{
  "n_layer": 10,
  "d_model": 224,
  "n_head": 4,
  "n_kv_head": 4,
  "head_dim": 64,
  "d_mlp": 896,
  "vocab_size": 586,
  "activation": "gelu",
  "norm": "layernorm",
  "norm_place": "pre",
  "norm_eps": 1e-06,
  "positions": "learned",
  "qk_norm": false,
  "attn_scale": 0.125,
  "bias": "none",
  "tie_embeddings": false,
  "parallel_block": false,
  "init": "normal",
  "init_std_qkv": 0.0334,
  "init_std_o": 0.00748,
  "init_std_up": 0.0334,
  "init_std_down": 0.00748,
  "optimizer": "soap_variant",
  "lr": 0.00652,
  "beta1": 0.95,
  "beta2": 0.95,
  "weight_decay": 0.1,
  "lr_head": 0.00743,
  "grad_clip": 2.0,
  "warmup_steps": 200,
  "schedule": "wsd",
  "decay_fraction": 0.55,
  "decay_shape": "linear",
  "final_lr_fraction": 0.0,
  "batch_tokens": 65536,
  "seq_len": 512,
  "doc_mask": false,
  "train_tokens": 155500000,
  "steps": 2373,
  "dataset": "wikipedia_en"
}
Each number is 128 + 24 x the weight over its row's rms, rounded and kept within 0 to 255. Layers, rows and columns count from 0. Numbers have three digits each. The size before them is the row's rms in percent of the matrix's.

# layer 7 MLP down (transposed), 896x224, rms 0.158, rows 501-557, columns 112-167
097:178135137112158128146129103122172131147181127132181098094169119112098114124109120127152175102130121139181155110144102163129139173122111140130124121127112135117115139110
103:094164120113134098127136143163115127162121160128070099140145142176149162082181152131145125161089090163177118138140160147072150127126091134120115174102101143136145154132
093:114148107124095130125124192159128161129117104148179142131139200117181141129151166134106116074114091146097139157125132142146142135128119107121146118144114159170077145154
102:094117166109136151156092106092121077089147170118085137125141127165092138116149105123122113109137130157089162168141108122099160123122169131138143112123090159107104147164
103:101109122122146115149127158100129145074145111110152128123138120172149138167103120155156114100102148087135140132093115162144120136089175100094121145102140126109111104173
096:160185127108103112143099095090135130161130146119118126140121106139102125115098099159150140107109099087090098113133146104138147151155124164121115172125109168162107133161
098:119090106144106155098140126089147156130090108165123169136143118132132161132121164143103131170130146154128141115109137139133117137113148142145073128136145093161138161120
100:152123128126120134127110128129164099165135127153117161126122125118167132147106090111184129141187100160133138102133114131141147103116139101180125129134153093108106129141
101:124111092146123162158179121116149101114143130115098113104145166140139124127128097138138129132127126109127151099129117094156156121121113099115084135153150095130106126134
086:139159170141088147136158098147140138110140152132158076073126121154149154107140107121131151132165110159144108091128142072140154141081140175115103129134135085141186146115
104:179146135080112103160132148113094140157126101102135164149161137140142131133093126090160142137097144140149123131094129131098140116120142106157129150105118145101088079160
104:135078079106114153126153135118131120119163090182121087106112134149113125137102117106123123133132079131131130115097096174073113120137133158103122121113095158151126123121
092:109164085159096099123118141113101114091108156164101174123154097156108154140131152122083130106164104158120111081129115119123169115117107135115099136136089118148127107113
106:150127151167148123118124144140112102134141138137137128095093132101143068132128102120124123105128133161139120138175127181106092156153108113140092141151129140175140131151
095:163086126142120169093104109169141120137104130139145112144162144150123113123107128122101107131139142121170136155126145078118127117140144124112118117127098099121135138117
098:096135138124133133148129083134145172145127136141126114125101150104095088119161150133141164134135106105113199134076127121085178141145118130130142114137144120091111133085
099:072106130134103148128111130129137109115118144111117120136112142139077136116163111115110113084136118101136101105118134142156152105100149135131105142124163077135111128074
103:161168084128159093139129165135065125148142131116185131132080121142132159111189097093112125114159125101137123140088125093127166168150140131077148154156129118154124124160
105:117152088180103129095149140152112145093123113120158157156100119131125126123134125115122123126116138118093167099160169200098118144157118148145150115098125139146125121127
094:138143066175136104104120086144084132149127141144124095126133144136152153141136131120112146108148090140133088117105100114150157146151119102124158078120101122145114114132
097:119129144105126145180155139113124150109159152152115130151118112138103159141107135172109122112119120100091139154110152115120130072156165129109106114100111113113119136112
106:130114132131119125163126075165106175145134135127095107134108092107075192134097056113150153103103127143102117137144136126157149139137137154146118141122127121120120112160
104:157132097151131145140059164142128107148141130140098083156044168127155127137133123170098120126149110104132109127124105168166127102121122124127161074161137123119108128079
094:117149133101126170132119122121151161136164115128111111136112128149120099162122084127121173086149102125109162157158153110136125098134183109132104076109108114143122155142
098:133144084158127170171161170142137115137100120133138117137117131076118124118116121131113129126134090104141159132135118111120135104137166118159143138157132090140116141139
103:128135083106073144102120102146080113184157129173169140113132138138163105079112112126154116152143124079156079189110086161116112154143133112109119128112109150118083119113
106:105134118145164093113097121110126102114152145154087139142112095181112115075100098109139110139123115157101103134160072113059170184124116109114108125178128125162118133182
094:090128128104145119149158159149170101116135124135169148165113128139134102148144140126091071108111112158130152125180103112152172131100097105164163118102127113156095103109
093:136139131137093116134111165129107106153129100116054107117111115150156136153134144080116136117116077083139105134143128153120114145122130125119120135166169084108131123161
103:145084164136146126112108117121122159130107128122101145101155133132161119152126104112143119088131104115143187107126133125164111123096110126105118095166132132173148128154
104:152155141124136166129115143135151073116154107132119083129156139144130102168123135105093101099135143067142116124121151150099114153103121121095078115145097151113106115107
099:092150117113122118085080116176121149130101132090172159143113135160142112129150107146158124160126123110152124157117125152177173111090140159147129138103096091144132105125
109:097137135165161138111106097147169098089130129144076161141157148135094116129122146152128146121125078137119135156125083137110159133130132100134109137166164118128120085146
097:116131162141133139116106118136112142116120170119158128116164105106090134098176144159142142170121132115097132129195127111121154122140117107131126158158157130137122112109
100:169128134149110142136140135116119186119108129132147105128100117153145106099113152135157142120100097104141109142186152144103091070135156117131090125170122133153132117151
100:158158117132128122098147116120060132134085115144087112137109129104151116131121107152136145118102111104119134123125152130114143143107180113154143089100117167117136121132
109:155152112121130150156146130147119127162155126136132099167111135172147083128141114137108139157161097135150152121116102154153118123091132133136188092161132129104160065152
097:141104099164130148117107142123095131115158177132125130127134108139123133133153154159179114109178109105107096116122150117118105067139123147134129128145128144110161138062
105:117139111101101130153117129147143126129155141143114098130110169098094142138192139118135121129134108165159129118162096161069124114131138122162184127145135148138118107145
101:122144173110148153153119124143126095122133103128124114125150096090145148155136132137135139098149099128096164125124112132130126145127087138132106104104149103121107127112
091:131117089128151124159134101125135108132115162162122144117162074137107130136143153082089130127092124134115135135115110114133136112196130146104144128085137121134109137132
100:129111125154112113158087105130160093092120153146174096121156133104168157145153113125139149119065091120099141068156134118129118104138131120125110101117138134121121112123
104:151130137138112088134122143137127145136144081108149106162111146140159133140104101134108149144062162149130094116159110119101131173119108101102117121123149114110139110105
103:062146116118117138139127108130147143115131166163161149172109125125117124132081112155103057086113144120171135123133125128138154111165160111163116127118107121120124127173
099:128089108158134179142121130099133134111085104136146114112158137186133127123126173109136131090122162143145129156118170118170140129090114125167141106141157129129118090103
101:129183125110076101141125136150140157108140147091141106123162096122118146155116122170117209152118089142113083157168125114153157057103131156113157127142159134147132157140
091:128135161132139147135144179129127141139168111145098103180103100110152106144127154148118157110144114147123136112136109111151102158149110129184145115116141108134122134152
098:137160119135095122135146126147162130175146106118101131112106160091132138169155120128174117111108156123143120131103156164104115133145120097138169130116155128092112142119
103:143167118074130143184150153069150158121130146133123148157119136150132168142121139164137191129115149154127126156110124093108136157093123144139144108121098105127109099130
094:112102131141093107149117127144126133141132097080115170178145126141108128148180132143100142101142115145099126136115118114146147159146150130103115115139141116122106111145
104:139173111147136082120165144124138170153100106142154110124107136091095121157098087119115131092130123162125090109102134100136107126105115153102101079156140130134100139111
094:119106102149123147147144159132167125105145080138108087159119131157129154162112126140143089165146138123110140146166165185119153129155140113153155109152140111158148110116
100:155128101131161119109103125146128119164159138110136164144130114132082100138161128174130161158156122095131093141116113130111110126151142107124090122127140119124133132142
109:134125094122121083128151139140133101154107123124156142125156181118126124144087155146151112147107132061142163110099128128128152121126116121102097146141134055124093112136
097:155147158137138078117125086120087151142165146128152091099101165145098111135140143149082099114129165101118084139103145141131125154124098149136110115151085127134134137106
104:111071143101173118103141141124121118126120102132088155161152092123104164151138155129114178123132106124140089137145168140148078135112164164119122115103111129101151137129
098:126108146084111164104116154126131052128119165138170125133119111144136108042116126129142126147154137124151110075153113161148137082137131141180145130155119172116162113137
# layer 7 MLP up, 896x224, rms 0.149, rows 502-558, columns 112-167
108:134144099141173140107130114119137108139131139110142105118117119103176131116133091146075149117144109134144112161157146115110088086141117102138083141153149115114194154078
102:121095148143141148164101131117096163141147102171174109152118126114138148098109120154100105117194144129164129139153146133109115141174125159119137126124129070107107076142
106:100145117104107117110117155129122161096143166163106089125148155116134139133154144156113138103115163088154171127118133081089065181126102166097098101190106142181131110151
098:118108136115134166086128064100112118070150103110144092106077109129165156143148088139137134135121142140163108142149122175144124140119084124124168135157107128118073106118
096:083045095147136137132113164150115129132160112151129140102148130124178141140116106119082152141131124131125103112134108137100085111134130093097141126135132085157123125142
105:100167119115119115109151092110153141148171088114151140142153150199153121120138105094121100060125104154141098116135093114135126109144098152162126167098158172146113125100
100:166144146127158127120118103156147136133143151149186100076106160115084110095124147146119140114121113120120113136125172100151107134127066147120115119117163118120173158106
104:132117096149148106149181105114161156173111126152121119147136136149084137112113083162109182137155152148157139128124146081110099114113130143142175135145137129113124120128
097:107112135160131078098140104118102108159154178100142120132130108158178131130124157111136152119140146149167115111135154137093143146097108074110139098134100098127150094115
102:146095054071141149128124168116121124125106146161107184147109102100117100107106132161126165152160084140150157130184124126163119107132141111113115113148097137136139150138
100:149110195106179103118160128140116140126136062130112101132131138088132142104111166176090139152095101088117127188145095117077103175112136125125105137107125113079130143126
090:108164150140164097140147116151117081142151118142148132081132095076145123117142112149176129079160181123123175094140128128111134128160140127147143148117094120115150118120
098:114133131152124167111114117146170134107171156193131113114139122132145179096121164169168146074124135100154154141137121119116137093088154115128094136145129094121107103129
098:136145122114124169120134145090117126131118152149076134157127143148124134139122169085148144102156090107126131172089134151142131119110150111118124089179148126169117119170
104:094116127155086104125165119153158103173165142127083123118117123122126138140107144094091139144126123148111108141126169132157131144143135143090146123155142127152164092107
102:117141126090120154106095121166140121136107134121148128116081130113114103096108069149115098111161094154145133108098132136108166127156132106159180172131120138133127176167
122:126127132155162118125149106100076173151145093098183129107116112101113164114182121121111128126141102139126149121094122155133120169159128159151129123125115092104112137114
098:111168121078118133106145141170110113171123106128134092131141086106150166102118090100135150102099121119152132117126159110115153090140129123123140142125109147107131111134
093:113141165123132088105123083120110098113143125132139144127097153149125103137128117146097126154138136131093118138158140105154120139083089145114092155113172134133126105152
095:136097132137112162130117123125127109134165106179135105145135093096153093106173144108087125133150134131165155118099147121178135074133107114111115166136151118111132147135
106:105152136125099083150141124118109132117125153095091084111122141117140139116121130152128116116141144128167151117132164159109121076111143192122090156104140095142097115143
098:091172126127166111113142136143111124131136123121117100137167159136156148107138160105122138171127129191124119133138125067125131174117113100142111154125135107097110113118
101:096136153112134117105152109105129156143132175109122099154150118085137119129133099111111087122124085099115136150091108112141101137151096127128092134121137138106140132135
102:097141157163148095148146109105143109102143137153111118138098101105143106081134089138155121113133179163136159124113078071175110108159072084130108141151154164129101125137
105:100132138088132140157121144131135128120124128117087123104114154111131173117110168128110106146137137083144150118122117135126112124106121163135168126099122127184138154079
103:078120115159115142118122138139157115122144115154129138114124091113092147142101113131118079147129164115146153151151146059147096161133157137140082128119117106121110119132
099:133090154108110158111114123135162115144124137101076137157146144149130122142103118169129147118121126137140095091108146104144134134108134128155121112100091109139164069181
102:121113125164127128140108110101167130126088177156147130107105140109122095101101128186139142135132153169095108132135129067113115133108167155144163135118124132106131071128
104:107122142083164128149153117112099125128129159134152100087113091088104149141094095125081163086103128105130094148122106146150136131147198164114143124127081149148098113080
102:089127126124120146128140107152148184129113140140139159131133113149113100125115090126119135147122106159158154149060118073099142082147128158122142138167114148164174152134
097:146097163102119112129182100111164144111159087128121113163088120097149141162127149156086137113117107148160105142159129135126116121139116096156134177091129125101140169141
106:124120108075153127107194131104141104092123113122144202122130131124096108133101113125160124156083203088145172138152155141136129123124127085169100103100142181148122131159
094:149116151115101132153132097131136141137132115144104146153145085168135170120150134090127084106120146181088141145136104120119095119111148152105156132098134118120140115153
099:096110106144107119129116120102140093130147124121150133099132146130207106145095100133108112113140139132167149135120096166132117116129087112122167150098135110098125116130
100:132148143101120113154085149175127163148142145133121112119098132157187145076158119135115086111138125143127099096122139139142113161099128161107136159097127147103119106106
100:129082094145108114176141093139140091116143143139142132131121159131095130121112102122118120094135134093119158133124114083149097108116158167102165116126120147110152122110
102:134173124132166152092131107092115135139112149116129164156131137151092100139127141129165110104151121102140110118115168150114120142178128158159098142121107130100158124136
094:147155169104154154158129139144077144135118112091072103152164133106131127119114130141085141168167104098095129084123157131165133117135092177111124096124153142115131091121
097:157120095111153146138143187114116138147146119157110121099104117111128118101119112110111107118125105160134109099128127086120164100120147141148107097134093152090172145117
096:121157152096139128135105129133138099111179134120136141129152194133149136100121118075144106096156136107120045090132126099132133147154114132070082164152161127156126131139
100:089134154162142140158102163106174106107123145112124115120087099116144134116140132137152146151180097108132097135100130149134080107160101140131142108113144114137117100132
106:058129100112097150080114123167107139103155112108106168112176110109112125146103144162099124119092131114140144152138125141142159110116087118177128137177113106121144136130
101:078143164110134117131134127127117094188149148136138109128115143184119133101154117134154119125067065175100118138152117137110110092135131081171139136149103097111132176125
102:132115137133120088138104098108134095140149160146135148138139122092159157107125091144116141153149117124131074106112114128147119130145156174108114177102133144118142158162
101:124144137104118122157117147123146121134128115114130127115156119137138130147173120126113135100099123152127138127135166098077148099108150174137097099165113146123137142154
097:089087127104125107167106116126131122121095145142151119117097086132124096120129080134106142113135125125106112156137169099124128163127155158123134170083133096138140079106
106:115138125100114159141096115121112110135135121167118127079119149086096101130116134158133104098094128119126145109123155148084164178095150123120140113100114134119168132141
099:124167108088135099160113167111116152173169080120112140132079158074085131135139135117107131138157099112164115117133088137144106132100124149111134079120148098117108131137
096:085102108096121117114185139129108102121138119161094152119111169115117148143106129130144110148108141141100134149090118136090092165166093067133131110105130136149175144137
097:116120181116116150122097115123135117111133165158140086131133167089124170142154123110198142096105181109113120157139151126128100095126106146091097150146085124128091147125
103:118111129114110105067143087156158112140088165119136132154161105139152070107160135120134164098111146135122126142110113144169155139107119107098133165132134101111159131159
097:143136096125137115075076133097155112126138121094172141128110080116136102126133148168143119103134152089155125134159106158158111073144118090080133138144124135177103146141
104:137146159147105146108067138112146146165131123112110152119113106146120128079125154110102112162116162133191151116113117115148164146110134156127078143099118124138137122119
094:191173117105135113141116138132128099087113097151097094141135115134113130151106107105109146152164108087130156157117145126160127178107132129083148181088132146115100161104
105:166140140125132122100136125145105104161152177122131139118115099137136134153104107120140122147140135080166131181066089087126122151155147106148165098096184128129127159129
097:164152097112102131101116141114126147133113131155121096098155145154114148145149130171147172076113165094137159168120136156105115107107152150132169143116099130119132135087
112:146116124137126138127159158133150138112184140125132114092124142125139108130161123115146143131135097119149116111124136168117169104189109141142126116144110147124117140109